python train.py --n_layer=16 --d_model=256 --n_head=4 --n_kv_head=1 --head_dim=64 --d_mlp=704 --vocab_size=2107 --activation="swiglu" --norm="layernorm" --norm_place="pre" --norm_eps=1e-06 --positions="rope" --rope_base=13800.0 --rope_fraction=1.0 --qk_norm=false --attn_scale=0.125 --bias="none" --tie_embeddings=false --parallel_block=false --init="uniform" --init_std_qkv=0.0167 --init_std_o=0.0 --init_std_up=0.0167 --init_std_down=0.0 --optimizer="adamw" --lr=0.00136 --beta1=0.9 --beta2=0.95 --weight_decay=0.16 --lr_head=0.00626 --grad_clip=1.0 --warmup_steps=228 --schedule="wsd" --decay_fraction=0.556 --decay_shape="sqrt" --final_lr_fraction=0.1 --batch_tokens=65536 --seq_len=512 --doc_mask=true --z_loss=1e-05 --train_tokens=326400000 --steps=4981 --dataset="wikipedia_en"
Each number is 128 + 24 x the weight over the matrix's rms, rounded and kept within 0 to 255. Layers, rows and columns count from 0.

# layer 7 attention output (transposed), 256x256, rms 0.0447, rows 61-63,125-127,189-191,252-255, columns 0-63
[[146  73 132 169  73 134 113 155 157 192 123  82 134 116 151 139 149 113  98  92 136  67  76 121 115 114 168 117 134 117 114 156 133 135 116 105  95  79 109 127 124 159 132 105 107  82 127 143 100 108  69 159 130 128 177 110 128 137 163 107 106 170 134 136]
 [119 130 125 111 151 141 141 133 143  81 148 113 134 128 155 102 138 115 153 160  86 146 121 106 129 126  81 145 134 110 120 104  89 143 126 104 134 105 107 104 128 104 132  80 115 110 116  98 128  87 167 136  95 113 111 152 162 131 119 121 149 140 150 145]
 [159  98 182 173  94  83 157 139 148 159 130  96 161 147 187  95 110 139 156 114 146 107  87 150 112 126 126 124 121 162 109 166  89 146 130  98 102 138  85 106 101 141  75  95 129 101 165 170 112 132  96 163 184 138 127 113 156 130 139  91  66 118  72 116]
 [110 118 126  98 152 137 123 140 147 120 121 129 120 135 107 155 130 126 126 111 118 119 104 109 156 102 158  88 158 139 134 128 188 123 152 135 115 117 123 137 138 169 144 110 135 126 119 117  95 106 123 142 130 131 135 115 151 124 134 112 127 149 135 166]
 [122 130 132  62 140 147 138 142 111 149  84 137 117 131 122  97 151 152  85 168 105 131 144 145 139 119  71 161 139 119 140 176 133  77 177 148 115  79  89 140 138 135 123  96 105 110 158 143 103 126 126 147  86 117 101 107 146 121  96 113 165 112 115 120]
 [145  98 121 131 127 152 134 143 126  92 121 122 142 139 118 122 111 150 129 120 144 154 106 119 139 132 107 129 125 148 107 132 137 129 137 147 153 126 117 160 135 131 117 125 142 135 104 148 100 125 121 156  98 118 145 116 161 110 126 159 126 123 146 116]
 [102 154 121  87 180 125 135 153 158 128  91 117 115 129 129 147 137 103 133 133 159 109 114 108 162 105 194 139 128  82 113 122 145  99 124 111 110 131 121 170  88 147 138 137 146  78 113 133 108 121 153 140 107 102 140 128 113  96 100 149 147 152 120 170]
 [157 115 171  81 102 167 133 108 132 150 103  93  86 117 100 142  95 143 130 165 155 164 152  82  87 147 127  99 188 123 136 162 128  93 176 182  61  73  79 185 174 120 150 137 127 100 161 101  91 114  91 145  83 163 135  24 163 158 140 107 133 146 139 132]
 [112 148 109 124 135 192 132 119 139 131 125  97 148 132 126 138 125 129 122 128 105 162 121 112 151 109 125 103 128 163 116 124 123 142 153 142 151  90 148 149 182  80 139 136 122 117 112 171 109 163 131 166 101  81 137 119 123 117 113 143 134  93 133 129]
 [112  98 124 166 132 123 141 165 144 126 115 145 145 152 139 139 161 139 130  96 146 102  99 103 153 124 159 128 177 138 119 139 127 145  93 137  84  98  93 114 122 154 156 161 108 113 111 133 126 128 100 146 151 130 146 145 160 106 121 130 161 115 137 118]
 [109  78 105 120 123  87 129 156 166 170 133 142 121 140 122 122 146 127 121 104 152  81  77 156 134 122 193 145 160  88 163 122 165 136 117 124 121  94  87 150 153 137 137 176 104  78 141 114  81 126 123 169 149 149 146 148 141 103 140 103 117 163 121 112]
 [107 145 128 145 122 135 139 124 151 123 146 113 125 172 130  76 105 140 129 130 114 142 146  77 146 135  90 133 138 120 137  99 123 110 122 147 123 124 129  87 159 151 138 152 151 164 148  98 124 101 108 135 116 142 109 150 164  74 142 162 168 170 125 176]
 [121  75 134  99 120 137 126 117 114 130 131 138 146 109 126 103 128 151 118 142 129 119 135 130 124 120 157 116 153 144 134 154 133 131 138  93 115 101  97 141 139 126 142 123 115 111 150 140 108  90 105 149 141 162 110 107 113 136 150 156 136 122 111 126]]
# layer 7 attention value, 64x256, rms 0.0398, rows 61-63, columns 0-63
[[144 150  93 158 113 147  95 116 152 138 116  97 138 121 131 144 102 119 131 114 117 121 100  99 171  84 143 138 114 105 153 161  87 138  90 118 164 101 153 141 115 101 147 110 124 110 118 118 116 117 108 138 119 161 118 115 130 134 129  94  74 177 116 144]
 [106 118  90 154 146 134 156 129 151  89 152 127 169 138 137  95 166 102 130 114 155 110 170 132 154 140 102  98 110  89  81 115 137 107 104 109  84 121 134  88 139 112 143 115 113 138 123 107 144  54 144 176 104 132 108 147 151 119  84 141 131  96 128  97]
 [158 121 159 143 128 123  93 124 104 137 137  70 122  98 179 160  77 130 100 120 128 108 111 153 138 109 131 134 121 141 137 132 107  71 132 108 123 158 144  98  97 116 124 115 127 137 145  91 108 122  95 100 160 146 101 104 130 137 130 111 101 160 128 141]]
# layer 7 MLP gate, 704x256, rms 0.0498, rows 0-10, columns 0-63
[[118 109 138  86 175 148 148 173 165 135 125 134 123 165 110 153 123 138  95 159 147 151 105 102  97 128 155 162 125 112 130 142 113 103  99 135  77 110 125 147 148  94 134 106 119 164  89 172  89 210  88 133 138 100 131 157  87 117 139 139  97 133 100  92]
 [123 136 140 123 106 148 132 151 112 118 116 175 159 141 136 150 123 140 151 135 147 153 103 120 143 148 116 111 105 106 160 125 122 156 108 128 134 148 116 104 157 136 130 149 145  91 149 135 118 121 137 117 146  83 142 118 143 149 105 140 170 114 146 120]
 [125 152  83 120 145 122 144 149 147 107 170 132 117 116 177 122 129 110  92 160 147 143  96 111  97 135 120 132 112 172  88 130 135 119 155  98 106 133 121 128 131 102 141 139 111 146 119 125 155 119 108 109 128 151 124 107 128 123 174 156 153 111 120 123]
 [111 148 113 165 195 127 136 130 147 131 142 133 145 110 118  98 132 113  97  81 157 133 127  93 120  85 126 161 113 103 107 133  97 107 151  79 141 125 102 197  91 149 114 120 132 136  94 162 146 101  75 128 182 106 143 106 138 132 125 120 162  91 134 103]
 [137  84  90  88 161 100  98 131 187 117 101 109 157 135  72 109 126 156 127 110 147 120 127 116 109 137 153 101  75 136 113 120 149 175 163 160 167 116 122 206 139 105 150 106 152 131 118 166 101 147 111 134 135  81 167 131 124 142 133 111 104 111 130 190]
 [129 156 125 141 123 128 147 172 157 127 126 100  77 129 104 133 179 164 133 124 109 141  90 149 171 130 144 111 134 164 123 110 127 128 147 135  80 118 109 126 155 105 107 126 142 117 112 114 130 142  91  90 152 126 124 166 159 100 145 110  98 133 116  97]
 [169 119 138 126 125 132 126 125 117 130 151 124  87 134 102 151  96 100 145 122  96 139  76 115 155 121 176 113 121  91 146 138 112 117 202 115 115 150 123 110 148 121 105  96 118 154 125 110 123 104 114 121 127 123 118 130 133 123 101 125 133 142 107 132]
 [ 80 130 158 112 152 143 105 131 138 100 114 125 163 137 127 124 169 155 114 100 128 165 139 124 124 171 159 179 124 156  68  76 117 115 130 102  97 122 147 142 167 107 131 123  82 115 147 150 156 126 166 108 123  83 103 117 107 103 101 131 144  93 139 166]
 [119 141 116 154 118 119 137 126 119 132 120 105 146 144 114 139 139 134 135 111 117 119 114 165 156 147  90 118 147 140 130 113 115 150 120 168 150 128 138 101  61 140 139 124 120 168  83 136 133 125 114  96  84 120 109 122 105 113 155 117 148 143  89 159]
 [120 138  99 128 135 145 113 115 108 147 175 108 180 121 107 156 117 131 129 160 155 146 116 119  75  76 138 103 121  97 126 154 123 134 166 128 184 158 125 109 146 111 139 109 128  71 127 126 160 139 112  58 181 133 107 102 124 142 168 132 148 122 107 155]
 [144 112 117 116 112 113 125 133  83 111 141 128 170 117 117 184 127 144  92 115 110 153 134 150 126 144  99 179 113 128 117 147 102 124 152 153 135 161 116 126 133  93 120 144 157 116  97 122 117 124 136 124 139 122 111  91 100 140 133 161 191 139 134 135]]
# layer 7 MLP up, 704x256, rms 0.0454, rows 0-10, columns 0-63
[[ 60 136 156 177  98 128 131 110 107 132 144 145 135 148 136 104 154 157 146 132 134  93 101 138 105  92 105 168 119 103 144 102 129 115 140 102 147 109  94 124  94 147 141 119 129 160 155 118  83 130 103 120 106  92 132 139 150 112  86 134 143 133 171 119]
 [128 122 114  93 134 177 137  52 145 118 125 141 129 137 113 148 166 112 144  86 125 144 128 107 135 167 120 138 129 133 132 148 144 105 118 151 138 112 131  93 139 168 122 151 155 118 134  96 153  94  96 114 148 135 165 135 154 133 118 159 146  98  81 145]
 [ 89  98 123 150 124 178 149  95 108 108 158 160 131 162 106 148 122 152 181 186 124 146 163 145 159 107 201  95 110 132 156 131 148 109 187 141 119 139 126 129 126 112 167 119 164 112 162 106 136 113 131 132  78 131 126 154 140 163 139 165 123 131 139 121]
 [113 119 104 108 122 172 156 165 136 150 101  67 118  85 111  86 140 159 133 109 127 136  78 109  94 114 159 145 125  87 162 146 163 122 121 138 155  89 143 125 125  94 116 143 137 130 137 148 143 104 158 196 149 132 122 118 194 136 121 111 127 132 168 114]
 [138 139 138 113 112  89 123 128 151 157  91 145 102 118 185 128 108 118 118 112 137  87 108 129 129 142 142 141 135 135  99 113 128 119 154 145 116 120 137 113  97 137 156 113 119 156 122 113 143  85 100 130 150 121 123 119 145 102 113 134 138 107 155 120]
 [120  97  69 131 176 141 143 109 133 121 116 158 122 169 131 125 170 119  91 128 119 146 150 128 106  98 114 147 134 158 124 150 124 141 126 125  97 143 130 149 140 142 142 120 105 129 153  88 141 104 163  93 143  79 149 135  87 148 119 134  64 165 133 139]
 [108 141 149  88 138 109 133 100 166 138  89  94 130 126 131 117 117 169 160 143 112 135  95 127 167 138 109 134 124 143  91 149 120  58  96 138 126 105 109 160 167  84  69 134 100 106 141 123 160 132 149 176 119 106 129 150  99 142 142 117 112 135 160 149]
 [100 123 108  89 147 134 126 128 122 115 120  96 104 133  88 112 122 129 122 148 104 161 109 121 133 103 131 132 158 147 146 118 154  95 131 159 146 146 140 132  90 114 115 126 114  94 102 128  98 135 152 121 125 165 108 153 162 145 163 117 127 131 163 135]
 [ 91  80 139 129 117 100 134 113 117 127 141 116 141 129 137 140 153  97  78 131 111 109 141 113 159 147 100 151 115 101 137 128 141 114 124 115 131 147 127 132 144 142  81 129 159  90 142 142 117 132 160 130 102 156 102 146 132 167  89  79 127 117  99 133]
 [ 90 117 122 134 135 125 124 160 167 125  94  43 125 111 118 105 157 148 118 172  99 123  97 171 130 113 122 191 110 136 124  90 133 157 194 121 128 124 131 107 147 143 112 120 136 112 202  91 155 143 119 137  72 138 152  90 159 120 113 106 124 129 131 108]
 [103 143 157 136  96 129 128 148 166 123 137 143  88 138 169  94 153 162 142  92 148 107 108 133 110 139 103 134 151 109 126 139 125 124 120 113 133 118  79 124 136 114 134 140 128 115  67 143 142  93 158 138 108 107 147 142 115 135 109 131 114 116 119 112]]
# layer 7 MLP down (transposed), 704x256, rms 0.0446, rows 0-10, columns 0-63
[[130 138 116 130 151  99  95  86 148 115 121 148 113 131 116 105 143 131 122 128 160 128 120 106 134 118 134  87 117 112  93 138 112  96 112 171 137 163 130 153  83 151 139 186  74  95 111 141 156  67 125 101 135 120 154 164 125 131 135 106 145 130 107 113]
 [113 104 126  99 110 163 123 132 139 126 145 149 106 106 131 104 134 110  86 142 139 103 129 138 157  89 177 142 105 135 145 141  99 140 144  96 131 110 150 178 146  95 116 146  77 147 132 123 127 153 139 141 136 138 125 120 114 112  96 138 151 139  98 151]
 [111 140 121 128 135 171 127 136 107 113 129 124 127 111 103 116 126 146  92 147 148 136 108 124 183 138 181  87 144 133 144 112 109 133 125 144 114 102 108 129 124 106 174  94 133 109 139 126 142 113 140 144 122 112 111 125 121 118 113  94 114 120 132 111]
 [133 155 102 108 182 139 142 178 134 182  56 138 103 117 129 160 138 138 143 104 133 113 118  99 164 152 117 137 122 144  99  77 122 130 118 114 139 112 148 124  71 130 149 132 168 127 150 108 102 147 152 133 139 143 109 139 130 104 153 108 132 100 156 131]
 [102  92 143 149 119 127 138 115 156 154 110 146 112 156  85 127 111 124 115 108 108  74 103 129 102 148 111 132 137  74 159 130 118 154 108 171 115 143 141 119  94  95 132 126 132 102 102 144 114 106 143 162 151 130 105 125 123 127 146 129  94 136 142 150]
 [111 161 127 137 113 126 125 148 140 132 155  95 133  94 113 135 121 139 133 129 140 141 140 136 121 135 108 104 131 101 126 121 150 140 148 157 129 111 153 119 122 120  89 114 148 133 102 168 105 126 128 181 134 133  90 111 128 110 105 148 167 126  96 111]
 [152 132 153 131 109  86 145 102 152  88 100 123 141 134 122 169 103 116 165 122 130 119 122  84 144 129 171  89 135 128 123 139 112  95 187  54  86 140 111 112 103 147 138 118 156  82 130 124 116 162 125 163 145 150 117 132 109 143 164 127 126 150 151 151]
 [ 87 103  79 150 167 140 119 167 125 150 145 127 145 123 123 145 139 156 104 128 101 142 158 149 143 123 132 143 126 119  98 145 111 128 139 156  99 136 130 133  74 121 152 119 162 147  95 128 122 128 147 116 144 136  92 132 139 153 106 104 129  94 127 177]
 [116  87 104 117 110 130 129 140 135 158 133  88 107 142 104 143 130 149 138 165 141 161 137 158 170 109 170 122 136 155 129 108 139 152 163 162 103 139 141 137 102 133 135 170 131 104 143 126 130 123 115 154 128 168 106 119 140 112 153 141 134 155 105 160]
 [104 126 178 100 119  98 169 179 120 169  73 126 144  98  82 123 107 153  96 147  99 134  78 114  98  96 122 104 121  94 100  86 156 135 127 132 176 129 131  66  92 154  82  71 110 126 129  94 105 112 162 122 148 117  97 118 129 119 142 145 111 141 142 172]
 [140 144 126 148 106 132 110 148 141 171 131 125 121 142 148 139 103 105 137 138 158  92 127 152  92 171 134 104 128 117 152 140 137 139 108 193 145 172 131 125  90 138 168 133 145 137 130 163 137 108 135 162 106 124 124 110 148 104 143 139 105 115 169 136]]